{
  "num_key_value_heads": 1,
  "norm_eps": 1e-05,
  "attn_scale": 0.177,
  "tie_word_embeddings": false,
  "parallel_block": false,
  "init": "trunc",
  "lr_head": 0.00855,
  "max_grad_norm": 1.0,
  "warmup_steps": 200,
  "schedule": "wsd",
  "train_tokens": 156000000,
  "max_steps": 4761
}
Each number is 500 + 40 x the weight over its row's rms, rounded and kept within 0 to 999. Layers, rows and columns count from 0. Numbers have three digits each. The size before them is the row's rms in percent of the matrix's.

# up: layer 4 MLP up, 1024x128, rms 0.229, rows 510-689, columns 96-127
# down: layer 4 MLP down (transposed), 1024x128, rms 0.223, rows 510-689, columns 96-127
up510 102:528522499485477583532446476492547557472488428480541500506571473435545552435532470449567503537489
down510 108:424496462490550490518498513552510455574492521535524484457555521624563553479549447498501529460530
up511 096:437475524523490569587456459524485518496551559499480485546567442429547473484480466493529484535510
down511 099:475490531489469458443521538544448464502492474520556519466504572527506512547521475487553476493466
up512 115:449464557417602464495567499423540464473467550441436464536536561494560477469522502471471537557510
down512 118:507424454590465516534498520563481495544556506481560449522502540513483527569513420515505461381466
up513 124:512502488481565436444488382492513509401533506486502457505507550491532536491490430502537462444477
down513 132:493491490432538452480508480478464464491510477512480475478470478519582562519486452528526504455519
up514 083:503566511475492499509453497398504542504546526443548537522472542542546533537494507593460562519585
down514 084:480509490552524477510489512531540443492459519533504491559559476524503422500449489458461568518465
up515 093:480514507513549531464435577549517483469555532532514506557472493511495496515476489465489539507482
down515 088:502528503510498490532502536462528456498581446461499521536455559494532500415517446575442474470465
up516 092:395541495446532521478536495498465510556497510518510435481510514493477425498501514503433533524504
down516 097:550537580478499582507491525493449506548498465479534473476525530503366467502412547438446515491542
up517 096:558500492486494502432568516449425465448526495507494563470411456488484503540527473466514530452454
down517 098:542441460497510512585501497496487568546587483493541463441416528523600473564452478573531453521497
up518 116:530526492523520543532518470486524495479527457441563517506471504542552505560543478478563477469547
down518 115:532462473439498484491595499568514569556478467517471501445504529476420495547530485550491512506489
up519 108:469555533530476458507438409564585513513518493466521472512527444516474521526519504495572469570548
down519 116:451505384525510524577470496423482501463558553555560524485507529496471519552543516526448522447552
up520 119:427537509491591547430504566481554540440450470505454530528499511581514437575468436455520487465513
down520 110:476498448498517536479500597543506536469453467507530491502522481496539489518415581487472477535498
up521 096:530424481538457531476533556478519408520496535549506514508488525460517524542540461472490499510465
down521 098:499526458485452544434472405520440528474452517487484473468530453470552586471492503489486521498452
up522 097:571510448456486487507480523490457484491520509455361472554490425512517468488519500501516438538439
down522 105:458463522448489527581545524525484523424507553482580525508466552548551463476504492529571452403524
up523 105:440445439453511506469489576447507483456563537485530484532484482429530469499505480423521513472458
down523 106:510476533497533473487458440455512482488484533515451488551450491507540459420483430483444508569435
up524 095:434578493479582478438538536518529488440444487455506491519466540532420456472547493502523477527482
down524 107:519385528425539522559569530465479551463505527505523447511512504541469430512494507456494459473526
up525 109:480531471490482513514464427541535575460513550500496546466472531560504524508416551506558473559576
down525 099:519442518415369481563505496560473486523534487546599488564460422536523529547505458525548484484522
up526 104:488579526536479457483507540527510464519500496500512528463462516447457470563540454499510449512490
down526 099:512496542514467508568532562511519510500486431455484498484475544535520477456516503584514482486468
up527 091:531448537550544487451463540488514468437518450552549506498464542480498498496564493595551436528462
down527 094:445542462463563533523463519480499521554501436528452461490437545495513493504504470504478527526471
up528 095:418472554470539605587498440513440591499428547500513522459501411511456548514541530449508471470507
down528 096:475567508514477462467501484531400462469481469501490534476447473531448482471514493516499513554530
up529 094:450508408498472465520484568584549416488518485444547421501508463572516473544524461467540514497513
down529 102:512485545440554484444495480493477452525506497441499512551435464532503554504468545471424539539442
up530 078:529471497511461477463501450516491550489529496541532445547535534444496549472428533480438478468504
down530 090:490559473553526487533494446467458495472484542499490527493508486504501490537542518505445542487484
up531 100:502424514443528435517510529495480473509537511416538538506533528501500472505490487440539519554524
down531 073:479459495521540442436492475457485480493513557462467453471582454462511534505512540497515543467550
up532 090:440518560498519547521424510478418508507494535509480451451515469471499508553507485475580526467491
down532 105:486508445453532485465536455452476474475521582529460501489564463541483558459476451468575558569515
up533 100:483481469433530534506465499509469532459501554514501487527528486492464514542505502574479506518469
down533 098:511506486543484429547511524453467540483437463454453476502519512490471476415546455549545477492442
up534 106:449512440530513480484493524549472529531526474551506496484461459438480481518561521535515522476455
down534 112:493522514495488542454557564506543500477483461470434480497562459471344498485504576542419531502539
up535 106:469580536440443492479495475513489489537495474486468514444574403483499430563570536539525479470518
down535 112:443511562513505463549599524505482545493513489517496530473491451440528503543478542542471474432536
up536 094:516578483535503557435505492447498423485579497481477579568469531503498464488503446517460575456522
down536 107:522449441531566510457480487501435510471466505462479460508549557557504467514514481552600503488413
up537 096:514537490546511522518537436486496415472512430457535483522512401549484482536534431544456493451488
down537 110:409443504488558490393486506535502500586533543400481476480526479444542503550507538545494570423487
up538 084:523508512405475595512510546453415460519423511452493501517555473516413458493478519438524446421527
down538 091:511526519568485468497508443577547527489506508433592594472501430504498629506519534456496501507554
up539 103:468543532519501479474459464464546499470516477461570535516503532561457551470435541556456503576521
down539 104:527552489473510500537491542480494504534426454507536441513517464567456436535438511463507481501529
up540 117:539460547437493473519511513536517472506526527498468464536528459446528526512458496514490461542514
down540 118:517524557541481511493548443463509507486508457603455496472513546472476493452556486495494506487522
up541 088:494539525474552556498500537460503442573459496502502494462504507429577461505562545583459451530573
down541 097:565472459387470555516455529542500474480487512515467504525484498521488476528500476488507509539499
up542 117:472522595472510512447415548476460529506462478519527499481439546495470520528556511614459484466486
down542 119:563401549495455542538455492461471547462488548570486619547447503436563453525459485529488450510513
up543 091:424436513499500481480457541511507481510534490466515489577463472457457447551506532451591491463484
down543 079:488444472510509497516525557590482517498554492556519468462552467437559483568455479497489459453462
up544 108:497562473501415528494483466493547544464440588499485529505504390547532523457572442513532530516544
down544 104:498451536517471530516535523445518514595519564452519534531491458537450463480489486385486551530489
up545 097:444507455498429464511579496532526492411553489492511506488429506572467446547563509501513504559441
down545 111:493541501504532497503535478501524481526534494520503487440497547568494533450460500503492460539483
up546 101:455421463497480512430523532464455542508507420438505530541453537490574463547514471543576526558484
down546 108:439495518505547519528513544493474455494489489536540489583507530479479561453534388541485467557597
up547 109:527436486527561455489518442580559514523528501627434586522489522505533412509516484509534504531495
down547 108:469552585507477508453492491455537554500493550481397485532540485474558494498513527521504510553548
up548 086:481493453442495447436518468527522502538491496437521466547537571528472495536460482496591472507511
down548 080:537503584536462458554493488467516457442513550508531532467503472501528418459459458556431388458461
up549 109:489505536585487522435511467479572450476498538451546591553512465479527448550574485517533488482445
down549 103:476555564550504530517500500543496493568517498475517433501506506546481485483424552446513504511484
up550 106:495562500551437467559489475465496448489526476438534540515409472482508513528465429549545599482490
down550 120:539558552528528444419439529508531540461564550501514624589460515505542562486490489486492441484486
up551 093:554504505501457503508526462476464466407471485516572509568535503500424519438494466476489524505473
down551 100:585484490452459497544492492542470441467533451564473494483503493529538479516453479544475490525502
up552 091:486491527458495537541499502523483552497546533469530537455592503567397560459507511510438447549486
down552 085:480514524529514567466472492500579445522436496524593506542419501504511467484562505475490543550525
up553 097:508463585548485407524526488486498527445486430463452495559519552487495431407529469541501474491490
down553 091:511511511464524502529508520504475395559453550545550541408538429496510528478484545522497577466478
up554 113:412564512576535493457462477508545484555414507513473534565466538484538495459556486518503478567504
down554 123:427488507562452480514517496527506442456502443579509588468451453543536525477469493461441516456511
up555 088:521540493538536516461475566479506494572508553484479467468497544469493516489508452518455407516558
down555 083:492520420473580550459513503471451515485509512510511512444492468565504516573547511489466582454465
up556 103:472472543535466478479494530514479527469476472536415519546631502497470510495478509562525529487486
down556 105:447449557506522553541508483485527466487507477507453477543518541562438448525418472407427489511497
up557 089:515576502421486467506453574494568499451520509427564513358554424518505551577454457443550494483480
down557 096:447551506595526457559478400513523539496539483529507459480481432484477509509537517508518595466577
up558 096:460464504469556448467578500473470499500528527500427456531518492472538499505506484501482476510483
down558 087:532531521564515487512469533519520540437523499551427490438484493514505536486464511508465454459511
up559 090:521478455516433477495585509466497597439505551471461524476561533518534488477446437481525488470478
down559 099:544523517487508461503423497505510405538477513560476441458511552521570477512470630546500392515475
up560 099:521475529569486578487477586514496540460510434446497478390505470443481460511484500459477426500447
down560 104:456545458511459525490550589452490456432490504542448508528555471457569498553447502500448536603420
up561 106:593490496454487526499534451552562458439516529471521492506534444567468453505443439538574486522501
down561 104:517471539464440512498459499461461468488459505501414521582486449490441482459462477504482513570473
up562 097:478550522527494525534443469429450480484483437589470567479484467448460492495501516436472483581433
down562 103:530443442548479484531553436522467519548511441457580551483470463499531402581526455547473481523560
up563 093:513445483486455479489510512513463569537476499494471481576457558473466461601578516520548478530546
down563 086:476543465509466556508510545510483496422466496589494480507497504542415488493457490497542451513428
up564 096:502517487523514548502479549579473522493357533441497526522502502521564487495516526477448555498480
down564 110:515513582432489511451590490538535505512467459451576502473449521549529466479478506505525477522460
up565 107:553494573443474514475424549558491531550495499527505497501561519490486447486546468416531473411576
down565 123:529499506494519483480475501466405508462554537499526485459470480433464472481523512487561494551494
up566 104:542553571497442454462489530582489453480445481450511436451381492548498504588491479483518512445535
down566 107:462486517490545517416524531505569475539499539538440513501515552548560540531536511490532493519551
up567 088:556467507414513509494553516538488502505499512397450420471545466488449483488495558495526444503567
down567 093:526480510498520475490456451495438495453490466499474539500492492527543536537486482541529489531483
up568 111:506568483515460560524478520564512523459490503489468458506530503497509459458492462539509456573478
down568 126:551447472418459488464498497512509580428514534442515531495519409465451548519559501537534480496478
up569 100:452459513491446460447460509504528498473492492572467491475451370422501472527480500479475454411466
down569 107:438536462456533468474540523558522576475478503536520489509527478484519526486508486549481448506541
up570 101:488479463597423546500552495505507500475475478466473511529515538498524503445476522549440420485502
down570 113:543516433513482506548508565543450548533550494540514477569479449456516569511487524509499506527456
up571 092:552499492495521452467504461422475528509481466465513523495522555513525553493472423541475445447487
down571 081:519522511543441472509479527520530492455506529494464563478499468478433491521511511478466510498423
up572 106:501468459505511447422473492480546520449478566525495486550553492546475523506470471498507511532566
down572 101:511567468598528482610554461523453521527506433499487527520524593455503475496480550467454535494484
up573 109:496478524452474488565491508499596480436505507451483451578532475493580472479504488536479454485430
down573 112:524612555528464505498446512522579517508470450567557502549534472487472478479537539548519467552602
up574 096:493494458467520508508480527503508472489438542503460509574500570522475445488464537546507463526500
down574 112:477496476488528475523480496508540530481464525492427551446573498505457572479604464576550440449581
up575 090:519492530457566451449489440529524542484504496612529479438495512570523462539475548501574491399567
down575 097:519514417527473501463487589553524427514545516469540517471545506473438455493502453499504507548476
up576 097:511448445498493476496531470471518567518505491499502458509532515457539549523530518513492492566506
down576 083:564492504435443486568506471487481482514553593517497464522523441500491537495478507530491452460494
up577 090:492547483439514559475488497409507439496553496487471491552478472515494548551507534515559491532525
down577 092:583437484537518482527434534556513538576465491452505518524495487466515518484546463512467561513487
up578 105:495508505489516483529597399519459496555475512550488517430489501449560492491587522521490463493495
down578 063:478491538518543507492488604569477553421510521511441487438529505501489510487450532497510462477536
up579 103:552506624547521460467473495546501510502541393468543548522415589482473444516523491536464469545531
down579 110:490520475523428516499468620517515496475498474535509490482428407478471494503497479498450479454555
up580 097:495507466499464502594467570488552515597520520468514538519524574518518514562525475440491511532510
down580 102:482496566498462454577473480488495449483563516511429496458483483518511528428498552441464525638471
up581 111:416473471506513493469498482511495450438442399520497503537531481487545547457475428509471589523448
down581 109:494464553522509602492476521517512557507562509579444457418527615502492533511549521432481471497515
up582 108:478514520466532499512474477465517459439453473548459484541473436547517482487540501471520519500546
down582 107:490459523385481505475420507512479547517540493487457395489602482484449501489481511464562459514551
up583 088:504520493497563513501477518547522506547464458541474471550495502463523467454534463581513496485528
down583 091:582480504478475507547530448475449583492569492505561495516592502506566519554492501500476420542454
up584 108:447490558504590511546481537443511465489479582577477505490503457486434501493532483489484489526487
down584 112:506496525523510480576434508436627546505449444489504497569470552541527424476495569509496513493520
up585 104:481512510470515485450527480520446556501536485472395444480507482464515433421532529458479498456507
down585 097:490491484480456523482440462452559511514441461551531530576451487503532455523526470544512460585582
up586 096:472519519453466508502427524541547525522517463469523579488493482466570532464551464514488545516531
down586 096:479491552631534512456483426494449449437476558487506537523521555582516458538447548521454487563530
up587 110:455523543493572432560496478495456420410501488499473516523515488590507521484504533508462562502450
down587 111:533554444488431531446522534598492532456502585466457569467489479480518498397510493459519428551457
up588 092:567546443636469482554453513497561521481454485508547555494517557515468520589473430512474435524513
down588 096:432524499538448522529451591496496457533451511555488512452499557541455537442514515496594472518519
up589 094:543542514501466458426446537470527489465478463533465482507577550507482511547572441499567526505568
down589 103:526486479463476454548521473551548418477431478490511486478531481484537505427494479514536489501481
up590 100:535508498562411528505519459460447526511480494530516568501450464456499547486386554445468452478481
down590 099:543493525525468431552453435454463532536496469523518504503419480496512567492462488509544515467501
up591 098:535492455515455472473484512518610514398509395443512484590477506510508554486467484460565522523488
down591 072:507476489586499516490447523525497495518445538568507582453557474508534500530480486462516492526519
up592 097:542498479528527572561517542556538516464498482427450517505503551540474456457510478512553482541463
down592 110:524582480491501542461517484477509488538534475415420489539472455511418443510514533514514465419570
up593 091:534437462559477534468504528473482435469510567482540456557562538478496502557490491510530499469475
down593 091:512549472501489555512473516483513528600535501479527429518451544538426483502506528453589545517458
up594 111:520535496482476532510482521574570498516557483472511486490500594493490457490556503455514468536433
down594 112:570506511512465484471535510555537459533552531599464481452503508438503584522475474490531569516496
up595 102:461548481441512480545447496459521470535491564487470514487518568492478473471443470495570484606464
down595 100:464466508540465552494519448504508467444535461532521511516507553397496562505487521486528525415543
up596 103:494556547508589488553474536506530519449491496482492486518476483465506518446455566534484517493446
down596 105:492551497479520490544520418512436488474485529472517494551477554513542578550461481520447550492439
up597 104:542602498526519532537494399519410531417560500465480477506524548424538426459511545486452417460505
down597 091:498501529520479491526547583472482454582465499440521511508480515525487571516421491417499524515495
up598 111:424482475484469492522423453537401531561505558487448520497537512537482543448483444526425521502553
down598 106:520509494488522451521514524459515484485552442505453465481476442496478491468436492514503538504537
up599 088:552458499524537511558531493528557504532501468443531534454498585474547548439546477501521468497505
down599 095:482529459439523498480410364554497490479514490551608482526473486557505418505518529572504509528507
up600 109:513491541529548571595518519527548511560523466546470552488558518469501539510486504467497555503482
down600 101:521435481515488518572561455453472496531510520468538520482478432516455440451591416492466484522450
up601 108:580509523588465541436545517490537474521444491430556508542506514519517414490503538454458510487567
down601 116:511500529488467519500536422461509479449606539527394525537501528500567481519524477550552533487559
up602 110:457540570508496487519505416564504506535518501533497444520566427496553559445469470448465498583427
down602 110:466562510543417507517438533517468536561466492500526532476490449461505480593506425537524495514466
up603 109:550491490566522560477484510577455543454456506530525476497513452531501499493585453518518514465532
down603 107:529427501512456530540462489551497494522531500556447497510501488596493452539552560466503504480494
up604 094:447482460536535555512553443493500493446511461475494458512513487489549532539482520501536476495513
down604 095:553429476469497397443465429510541461473535513527486473530554496435572570553522486504526513473486
up605 105:510499553467501481494476444538531463528515568436470516488492526487495560458501463447511533481472
down605 113:465528532526486474616445490514544503448424529530525539548540508509433450470455481466449503444487
up606 097:492526491491496499471492509533554506465519529504513578514495535495558504627525551544606462529514
down606 093:477517463482518510501453452522480478543539522485444394516545527500439548481449449468479538469500
up607 112:511526445534497585506500556542499530443449475423465491459458485638466542515476519508572489481548
down607 101:453506457506479567438448502501542522522533531508514533509538542526518486443518438466465509540475
up608 098:481418463480504459498632481514475509529433510466530474568556542511480477564462489488482513512520
down608 072:501545493482496461436489524473472448472560597513545499415514469458538504450486562532488486436511
up609 095:482475502481440451467453431531429540520533451512425474491492473459540542509467481428491457504505
down609 110:478478513484532453572532508537527533529512424524494477581493517521476501549432512480499469507525
up610 097:561555461427519536498516538535532479524498540443429570494535426493596508504424519505503566501510
down610 095:489501535575507450474469490534482468446500536438480490532486536544507470432453531397512458501525
up611 094:507460548460478494578429476457497479525554589498453487446559503462548430460454539511471502523532
down611 103:419526474531420507503492458544492511499491490537620472514503527562467468531503481508530507440453
up612 095:481481505503514424514463526493436528462512495444502533420575504544478468508508479521542504486497
down612 103:465516477542560479534518544479523465423502492524431516493505471490495515480489509520420467505396
up613 099:453559392543532498509496474565566521579457527451528566491507587475482574480538511505561496530536
down613 101:523542506534493550445495479499426499430506420455549539552548450480432523576475415543522568500506
up614 109:508503493535436513508414524508493575457530542609521466492485471532443525456479497537457500483464
down614 075:575504506510538502471413511473418484459488492491430523429561518513497530567445556476521513431454
up615 093:617577515510461574499474437484504538482550455482544431510529518541493482498504455481558439451521
down615 088:529471465464568504593500554519476527495471501546602552540449530508534412492508520495497473454488
up616 100:450593505511567502499507467579477447490463506508490511554418537528501483474569499536454523516537
down616 095:487436528522487554490496484552490479496560500521559471471603405496507462501491506474437500473482
up617 099:476492485456535444477522481520470407449530535484467501531501528457500485535471515560487481512509
down617 106:397500548525563532516490541506550499485444482473469515470471465502483489516513508453458431589492
up618 101:477468463411448495567484513506566474520524489544468550496494466548546472522469469541491530579522
down618 104:476541519493461549495520443512523484481542531520515542469472464464502522544593517473536459541557
up619 104:540468490555562541483455529518447496483446445504548511553565440468453506469469506433474510457445
down619 099:464507435442479547567487524472549459489491499567493487569489509524536491487410436509515565510512
up620 103:527447461553508478453489509474513533514520523521438577523492539546543513459429490534478396485466
down620 105:569599526512510517573479479538484431485506489459459491504538565492513527442462500480522603574446
up621 104:553469461542410525512480551507471485510483479526489472520456480471496495599486532408387456530504
down621 113:465472497537485544478549521510529471555482543483519496486508477526504481543420476479542523468494
up622 101:491492481560565500568505548445512557505457493527414453450485490494529610530472510490506443477503
down622 082:477454513511476510478441443583530420490515508499499545491503538573513419512541456550521502570508
up623 110:469441431468486522517593519568479480505414493566519573466555537491515449520444456480552532522491
down623 069:514549550563533483505475500484503506505466548514425472429559493493494511541508517540535477498479
up624 100:522540412483498513541468458468524495555435466488465509516494540564574499385508473469479468458411
down624 089:503537495521470485424521486513505483457487470503563528569560506438351430501478463584555496461505
up625 088:492494537485489516548473584484536467528487501511559478424487522482543536453512487565498527439522
down625 087:504519470543461532386472530467482479462491457526578572491497494457458514468517523562479474519458
up626 092:479511560455369503454540463459464581459488463508541482538555457511412547497459460510533493497561
down626 090:507535541571475550442464507525477422539518431482449470480523444524510560440441491504448493502453
up627 096:510544463519596427471481436545549544485537453503477466498615522517503465480493489444449446497514
down627 085:481544496485475511527527487403515445512468548459584511517442483557438519470502454547549444466504
up628 085:512485528504500517516469507488471552516529481455533471495466506491511541471471456523474453515530
down628 085:502505516533438515383483516504524436478446515526585529564490509533511458496526490530526506516438
up629 099:490540509528460512488474526557472549433572467522582531524506496601507535561533507507442552431542
down629 106:506519485449561492554564409532435463583498507506517511490485502508504491535456526540545582493500
up630 106:564533512484471513484557478483451533518509556559540451444528471523562494578477471522488476525467
down630 103:509548505493566446479520498488547428461460560496464507496477492568503512474447531510522483553483
up631 103:447570514500455486518450523535523488436455504475464489542497495481522482484516487413449489581584
down631 112:547604506429513421455515488499554441565544487510454420524536450437537537489509507518531457487526
up632 098:484498459552533508550479520521490549514485517580511547496518428498559512451472563534557494438500
down632 078:476508516539523533472488528491487469484545491491463482503513501516511517520513457456453558450555
up633 105:469504458560456487458511409484512453588578504512452503512463526482531525539477477569450585453528
down633 103:573525445516534443490514483468526510485495461528527442408513553565490484489519525491425494511560
up634 091:601487578432571513504428466503460516515550539484500578531402574492530503547437529490487493517475
down634 089:472495480524491490498491478514503549486513460510529408474563511533503491444461463527430556532477
up635 098:540531522508538451491530556526467454500472437436496526500465522527552499475509449566466420552425
down635 107:410485549603593548465516547543496518531541437471493542537392481483478548500507519437524507509479
up636 103:482543483524538531532508566567517496455470522441480534476488500514469529491551451521536481575518
down636 109:499546504469597420490508546586482538531500470516495503517548502496508491451492524468498527547488
up637 102:439523480442502487437423513504475563448527444539478492517469558563491533454497457525478475526527
down637 104:512552480540531467539559482502526485480494569503584539522603527443541515590479495444551412476509
up638 087:471446480465518505546510515512549510504515425485487472487536442523534543511423432439515451519504
down638 093:556565464492540511520402424539515450576421512477445453504550485487501463478453557529486488558472
up639 095:551487538469558493536584415468500439527429513472534489479465441497515429498509493493541514540525
down639 074:530507416496512499510548493566491533479498524525485487419539523497503613502473501463528509501515
up640 104:569487526458338504489491412520506521444477505539576526553569499440600518505467477533427453484539
down640 098:466468442520574522550550498537473533537439475432451472476433503544475473555541468456455539506459
up641 093:571565503473505495489527490516552557479485500477495510488407519495504557487469494541529502503506
down641 099:464465504440514532413495485506487556522497492470484424510597482504447558544447519465503495543517
up642 097:481534452493394532477501522538589505493434423547432516538506497513534497518442524517533511506479
down642 083:544466530496510501511535500519402470454540455449456501502508465494488591525498482549544522502471
up643 107:415489531508531556532471543510501547522532491419495509428484548484456518475480533510487500493469
down643 098:525492485531537539521514435507483462470576468519446535544502548561468464476520544504546534403554
up644 101:520531579508473550505554511501509448520548543477479460403481564602534506478504496556466423448459
down644 111:441481504567505628451491537546463468465485574464488510550492531459513449501513534488533464502478
up645 098:500582480491466469547565487439518471445503478486530592453533498514427516558531469575457514545436
down645 101:491535411570477574555528557454579517561532577488467578538488593500530506541495530453434498493521
up646 104:440490500504492503534511485586461449479547471559506457519519495457552515547500530515477484495499
down646 108:536526474456421449541463613519497432454499477459451522511452471502500494512525456556465467473441
up647 100:512501514597488531461530518536454464478471508530471479542456503474482521444475431505464463486493
down647 105:438498489552560481522525533456419483491474528518545485475474481535494509475418486476501559515519
up648 102:505444549586545468505488548477531518489445505434517560496534432490512549446500429490516485482473
down648 097:476508461518526484458504516514464561523505432465404520523481480507454432461589529427515499456540
up649 086:396451405420493488505491473484500541505465479477506523512501513473554494526438467497517481498444
down649 109:495517538539600472464497444493549592542512481433559499414447567515490459473503486546435496428525
up650 098:448447474502504499550501466502556485469454483485454556457549527505534542610543516460607469478495
down650 078:541416515521463542484470509497515491445586544472448537407571455507469512552479508496427550460571
up651 104:557474494470518519491519602510504510439450548451449483454491500531525516473506484480518488494459
down651 109:461438519473535529471477524505379506482547450492431510491528438481488473485469481565526521487520
up652 091:521483532517489511486478481465535511512520442449503514508525459517554568465442458438441406437475
down652 099:466445475531533491498534436514526472495472570504511502502490536508510500513488562617493481512513
up653 095:352481513551489514553571477484574473480489515512452518545536507461534502451468522499471367504473
down653 098:554477567497524491445460503502507512491477408556545469501505508534519486501471454531580490480462
up654 101:465493459438350514439461499499530487511543509522524464533512498578519485403470551476570517520475
down654 108:395464530526523449476483530419526469528519522498544457545492526485476502382564498544519481464523
up655 091:517439436521500489507534474542531492468427422495509513530496526515538588569499480478567512502427
down655 093:534529481485425441455497486436491502463505508508458466472439466567581484602481533582483462466473
up656 109:521521510463466553527487431435487511465465500426401511521538509530544532468441509540530560443453
down656 099:553510439467500512493500496397480485479545536571521542465473508520488514445482464455442445547511
up657 096:486473471564469460512507492521475541522456547520496450503545506506463523507511453498515490526542
down657 100:480508562441509507507502523504500536524475450460464515498471522508535419566501446437549506500463
up658 124:477478492516482551548592550610482524509527480507487448541489446602510507491526497514500495468539
down658 121:491483535448531491513507497578576532447402479422482542467544447545437532551537465459473504456486
up659 083:511547496443473478474432494437600498413472542501561486471535496464531499464460479507595528511523
down659 096:434503485534468497475490497537497542504512450529552489557573442463500488497458441468437510495476
up660 106:521470507500478513505521447529502490511526396557461392549513609539473443492489513517488432508526
down660 104:479466533419539483486520511440531544430507503512485572536527485510454535446521555507507491415530
up661 091:544507505476507436438482547541537490514548509490515502524544493455507511469511518542473468505537
down661 100:482479562501498511466464516519467547517449476499502500522537480500438495516429507493488482515467
up662 104:538506491469455550492502517489542519476550628530497489523488495498543510423450503524532490463477
down662 109:471479550491511487572513481482463464439533536510476434447501548508485456539551482552538547447538
up663 095:426437525483541426465494512490440448394578480488495472541504487513497573487518426467495489502484
down663 096:485497509509493561433533524449429462522508536507471468506497461513549543495478475530447444511418
up664 090:491534538459480488555477537514483487554551534456550494450590488556509441580469520501506499477472
down664 094:558511516565547562508500422537529502479438481522463491431531447463492519468524489487449495488505
up665 095:526488517520521515496597495443491526489534480498473505533514467479524571469494501531529545532483
down665 082:488587485470423420549472484508493447510541522527528503478498541561473454457446580545492469504551
up666 112:474547494533490501487488620512490443459471548445536421534524477520597514526505511446526460493464
down666 112:450535519515584485491499441471481514526516474543500446478518488421458488566559478597480495482477
up667 088:496481480475533510458495447491507469455550486479468527493564479511534468490452516531472532497472
down667 094:477491517433531511437490442550394445509516479492542499518479542472510594440455582528437509516576
up668 107:484444502488423551552422502506538476499472506442498491546457484524456480497505486501491504469481
down668 117:506448512485526482464438456523470457518532544493553462489433488479468477513470489532499490567549
up669 096:471529477503492527538488541448553469480475484436565458463488556470538606507467485504492494538461
down669 080:479526473517461492571474508481493485455466513507529503460473505521554533540480522461499489518545
up670 098:443488457541404498467505508444449436526496528554484519449463493474527488504447472445506510507517
down670 098:502467480495516479517419523551380558505474554415527471509455499542523590568463477540481490472458
up671 108:524487503469533461503467535500486531603479531492513528449548439438455518521512475471466507449478
down671 106:578453524541602466440452511532493481545495470453509454461488424427522534496507460440479548465477
up672 091:491594465501522491494558557485458470461548457454515516493528456541537509486559466524467522444442
down672 094:454483533443536510471454444579505477573530535535496462502456580511453550516489525406516450467518
up673 103:513542540485505524521457491511496440472518499531501507479471522479503465555565476479530494542542
down673 107:458502507524501495583491459485508439480462466477539477551486552434427523454494481499535523615412
up674 098:522571568459427537590477452415470486507495515515550534499502459479421481505451536549478488525425
down674 103:479501471500491544469456488515519468537504475533522511470516498509475491522525539405538476562559
up675 083:529454511423508469502536418448477520551587497525485531502471494510454515483484418435543442426470
down675 085:502586501502544483467481511467480545479525553561554472504531526532549447504438529488531498499482
up676 105:499530453478450546463482573445558503495527531543501503495522527465539519449456529526502547520490
down676 095:483489509596522504607537539454474488515515418522523559488538534535530493450613482499449498480478
up677 093:544532472474517534515441479524520496502552468521446512472501515436504516530537428494509463546488
down677 095:448557495541458502513494466456466492517590553512597459562516502537496465454534541479513486464471
up678 103:489500526503482469480429487434536521534524443540464481460470543480568629483507512534470517488421
down678 074:479499539470507419513434534517432491489507508515466469445482455473505556526411599476500485519508
up679 092:551507508480548464484528461490535495561499470495511512462518493476511498520422507507435453516451
down679 099:480595480555519496435483510487489521561520488493509466498536517449535392477494539527541539548503
up680 093:494538531499482440522525557481538561532513518503510561460509503505503516446543563499474463564543
down680 095:421488441537517482468525517489444439556486382488504539481506542509487503480513494496513511536527
up681 091:499465517503541503493438476514492494474529529478529508400593477489548526503519522515527520542485
down681 075:463487463556505509496540453556488517555465470495504478568449543467440513535522446490499475490578
up682 098:555505492460482536542478496480431546554510513533521488487471518416442520481472452507569486397516
down682 098:476508496494523516495479477478503485459550481523541497520471474432450518534505407465557497436561
up683 105:529492524428545473582470541543462535483499521443519555493412540479466506463480477553500523522445
down683 101:491502495565541508471550526534517502478481516525453427581593537514519501547494483451492564476563
up684 096:444534461516470482568508560478553473532441398507492510550546489469481546435456410431494452436569
down684 098:462451514507430534462541413512516525540527515548491489523514546480417498455545525485430546470503
up685 084:520397484502547560498495455441482469509430532523460523510541560505493556452520514446528466534507
down685 097:469618490514460492481499472540443506497529495483486543471587452498509481469491529505451546535523
up686 097:500554507522530491481577458429420544539521516562521520567506489505476519544596525431529469455541
down686 085:490486452491518465411450507528491467470457488479520472482526492506473545521514482507579621534525
up687 109:469518406426510531457520505488494489497533630571520528527514492529538464552492480535437525507514
down687 120:547445485465488454588550489489473474460517440484484410540488523502448488523472505505527482434434
up688 090:498403406481484496506552527475593478456498480480517387485502495509507474472497549499485451495537
down688 086:401526540524500512472454530509448515517443615418444523458521451532577462467500457528523536580496
up689 095:501501566476533503518512557492393488479514455516536526511481434536458553474529497480474532433522
down689 073:516552450533505486503539486535510448452523591485512506470556541512550568520450511469454469538485